python train.py --n_head=4 --head_dim=64 --rope_fraction=1.0 --init_std_down=0.0 --weight_decay=0.27 --lr_head=0.00962 --warmup_steps=301 --final_lr_fraction=0.0 --batch_tokens=32768 --z_loss=1e-05
Each number is 200 + 20 x the weight over its row's rms, rounded and kept within 0 to 999. Layers, rows and columns count from 0. The size before them is the row's rms in percent of the matrix's.

# layer 2 attention key, 256x224, rms 0.0458, rows 245-255, columns 112-223
090,193,207,217,179,197,220,198,202,174,214,217,195,170,203,226,213,185,202,162,215,219,237,200,199,230,184,231,183,228,207,221,231,175,212,182,208,223,222,201,192,207,193,224,169,145,213,177,242,177,204,225,181,206,188,216,192,193,215,209,203,179,191,156,185,206,192,201,207,177,217,184,198,228,159,218,205,201,198,187,180,210,207,225,193,185,183,233,197,212,160,206,212,189,209,206,212,192,208,213,169,193,197,163,202,211,231,219,198,197,215,198,182
085,179,183,155,189,202,196,212,193,232,179,205,214,180,155,185,218,227,197,165,175,193,252,222,198,224,201,189,219,214,215,230,147,189,210,179,229,168,218,186,212,208,204,172,178,186,247,195,247,211,216,200,206,170,184,228,200,207,200,203,227,207,205,196,192,197,214,197,180,199,190,199,226,208,187,230,202,205,187,250,190,233,227,198,214,217,195,167,211,211,191,217,173,215,207,221,222,205,177,201,154,181,206,182,200,210,169,169,224,216,206,186,215
096,202,229,221,214,183,206,215,230,191,216,232,176,221,235,203,196,173,201,204,187,193,221,202,211,230,196,229,177,231,176,189,218,186,229,224,222,215,190,187,166,221,195,202,222,184,192,181,202,188,195,199,185,214,239,213,210,200,209,193,198,228,200,155,199,213,200,218,204,206,199,179,214,206,242,162,187,213,159,232,188,206,203,219,203,190,195,225,166,167,219,237,249,188,195,199,191,201,203,223,215,211,206,223,236,189,186,209,207,211,202,228,209
097,199,173,164,198,204,201,202,201,213,209,180,206,189,200,233,208,199,175,177,201,203,169,216,217,196,202,189,209,195,172,174,233,184,180,221,200,172,220,206,220,206,197,211,198,227,208,214,218,188,223,204,167,228,178,212,180,202,193,192,186,189,197,249,227,190,215,212,183,208,160,185,176,197,220,214,216,199,186,146,188,191,211,226,210,213,188,186,210,188,174,220,221,200,245,198,222,199,170,232,210,210,231,210,191,236,188,191,187,190,153,188,187
093,202,224,209,198,163,190,168,210,200,205,216,219,217,208,167,213,167,197,194,197,206,161,219,171,186,225,206,216,182,210,231,205,201,205,200,244,170,200,207,212,159,210,184,197,195,190,183,210,201,195,200,209,201,206,218,159,215,194,207,181,162,217,179,184,181,211,194,210,195,190,226,148,220,179,216,194,153,200,235,205,217,207,219,217,183,217,201,218,180,241,209,227,179,216,199,213,188,200,196,229,195,204,197,200,217,189,185,188,175,197,216,197
096,202,211,217,198,185,169,221,187,174,198,160,194,224,214,160,226,205,222,234,224,207,187,186,173,186,197,176,223,202,233,229,191,205,204,174,204,232,209,213,205,187,191,169,230,232,190,218,181,183,182,192,235,174,214,194,182,209,201,212,205,206,177,181,198,201,180,189,208,172,207,194,196,196,168,199,212,181,222,198,187,229,171,212,207,207,221,233,221,216,212,175,176,191,211,194,197,215,216,179,205,201,203,175,223,197,205,243,181,198,224,235,209
087,181,187,212,166,186,195,183,178,200,203,184,204,180,214,187,222,241,229,187,217,196,205,188,167,159,223,180,229,233,249,253,183,201,189,198,221,212,223,206,216,168,189,184,221,221,197,212,194,204,170,225,204,190,223,210,220,206,215,205,194,206,193,183,200,223,202,186,190,194,211,215,187,199,155,198,189,199,219,228,143,208,184,175,187,217,212,204,205,178,216,143,168,201,181,232,200,214,236,180,173,203,189,185,203,216,172,190,192,218,218,195,209
095,213,217,213,199,180,209,181,207,219,187,234,224,206,190,218,212,192,191,172,172,202,181,197,206,189,207,210,173,200,207,169,224,202,170,220,220,180,189,207,182,191,193,224,162,187,194,194,199,208,196,207,185,245,195,178,195,192,202,197,186,201,211,211,182,175,246,199,193,218,197,201,157,193,232,172,185,175,202,218,232,152,193,208,209,188,201,202,191,156,204,243,222,194,219,199,209,198,222,204,227,202,231,213,215,200,177,196,194,206,220,225,198
089,207,180,194,240,203,218,198,185,244,181,208,196,197,204,200,183,196,204,209,171,211,199,171,215,161,213,187,198,173,227,208,193,207,214,202,170,209,154,216,190,207,209,221,211,216,186,199,154,223,190,195,234,170,208,167,217,180,205,203,209,194,224,171,205,185,197,218,204,205,200,211,178,182,198,192,215,173,206,175,215,174,174,148,198,167,213,221,214,204,207,190,192,213,193,204,200,182,193,185,224,205,168,240,183,203,211,186,222,177,217,204,215
099,230,198,201,174,195,215,218,216,208,194,169,207,210,175,204,191,242,197,259,212,209,246,196,173,166,195,208,173,205,194,240,170,220,204,165,230,206,213,210,211,220,195,177,236,224,181,211,216,221,212,164,201,186,217,220,190,206,202,221,225,207,187,180,213,201,203,208,197,175,205,224,197,168,192,236,228,172,213,208,198,201,198,237,197,204,225,219,204,182,189,198,180,205,196,209,216,201,201,205,197,218,207,201,236,179,179,202,230,208,204,202,197
086,220,211,224,175,182,209,179,234,210,220,204,216,192,186,194,191,212,175,226,228,220,166,199,221,175,197,221,168,197,169,176,184,200,150,197,213,202,200,220,195,159,212,165,212,203,195,209,189,249,194,197,209,211,213,199,212,213,191,208,189,185,193,213,213,190,191,197,236,180,212,219,151,204,192,172,207,169,184,212,205,158,195,215,194,238,216,201,216,169,226,194,177,183,245,177,204,194,200,213,231,210,248,203,201,208,177,227,178,197,243,203,185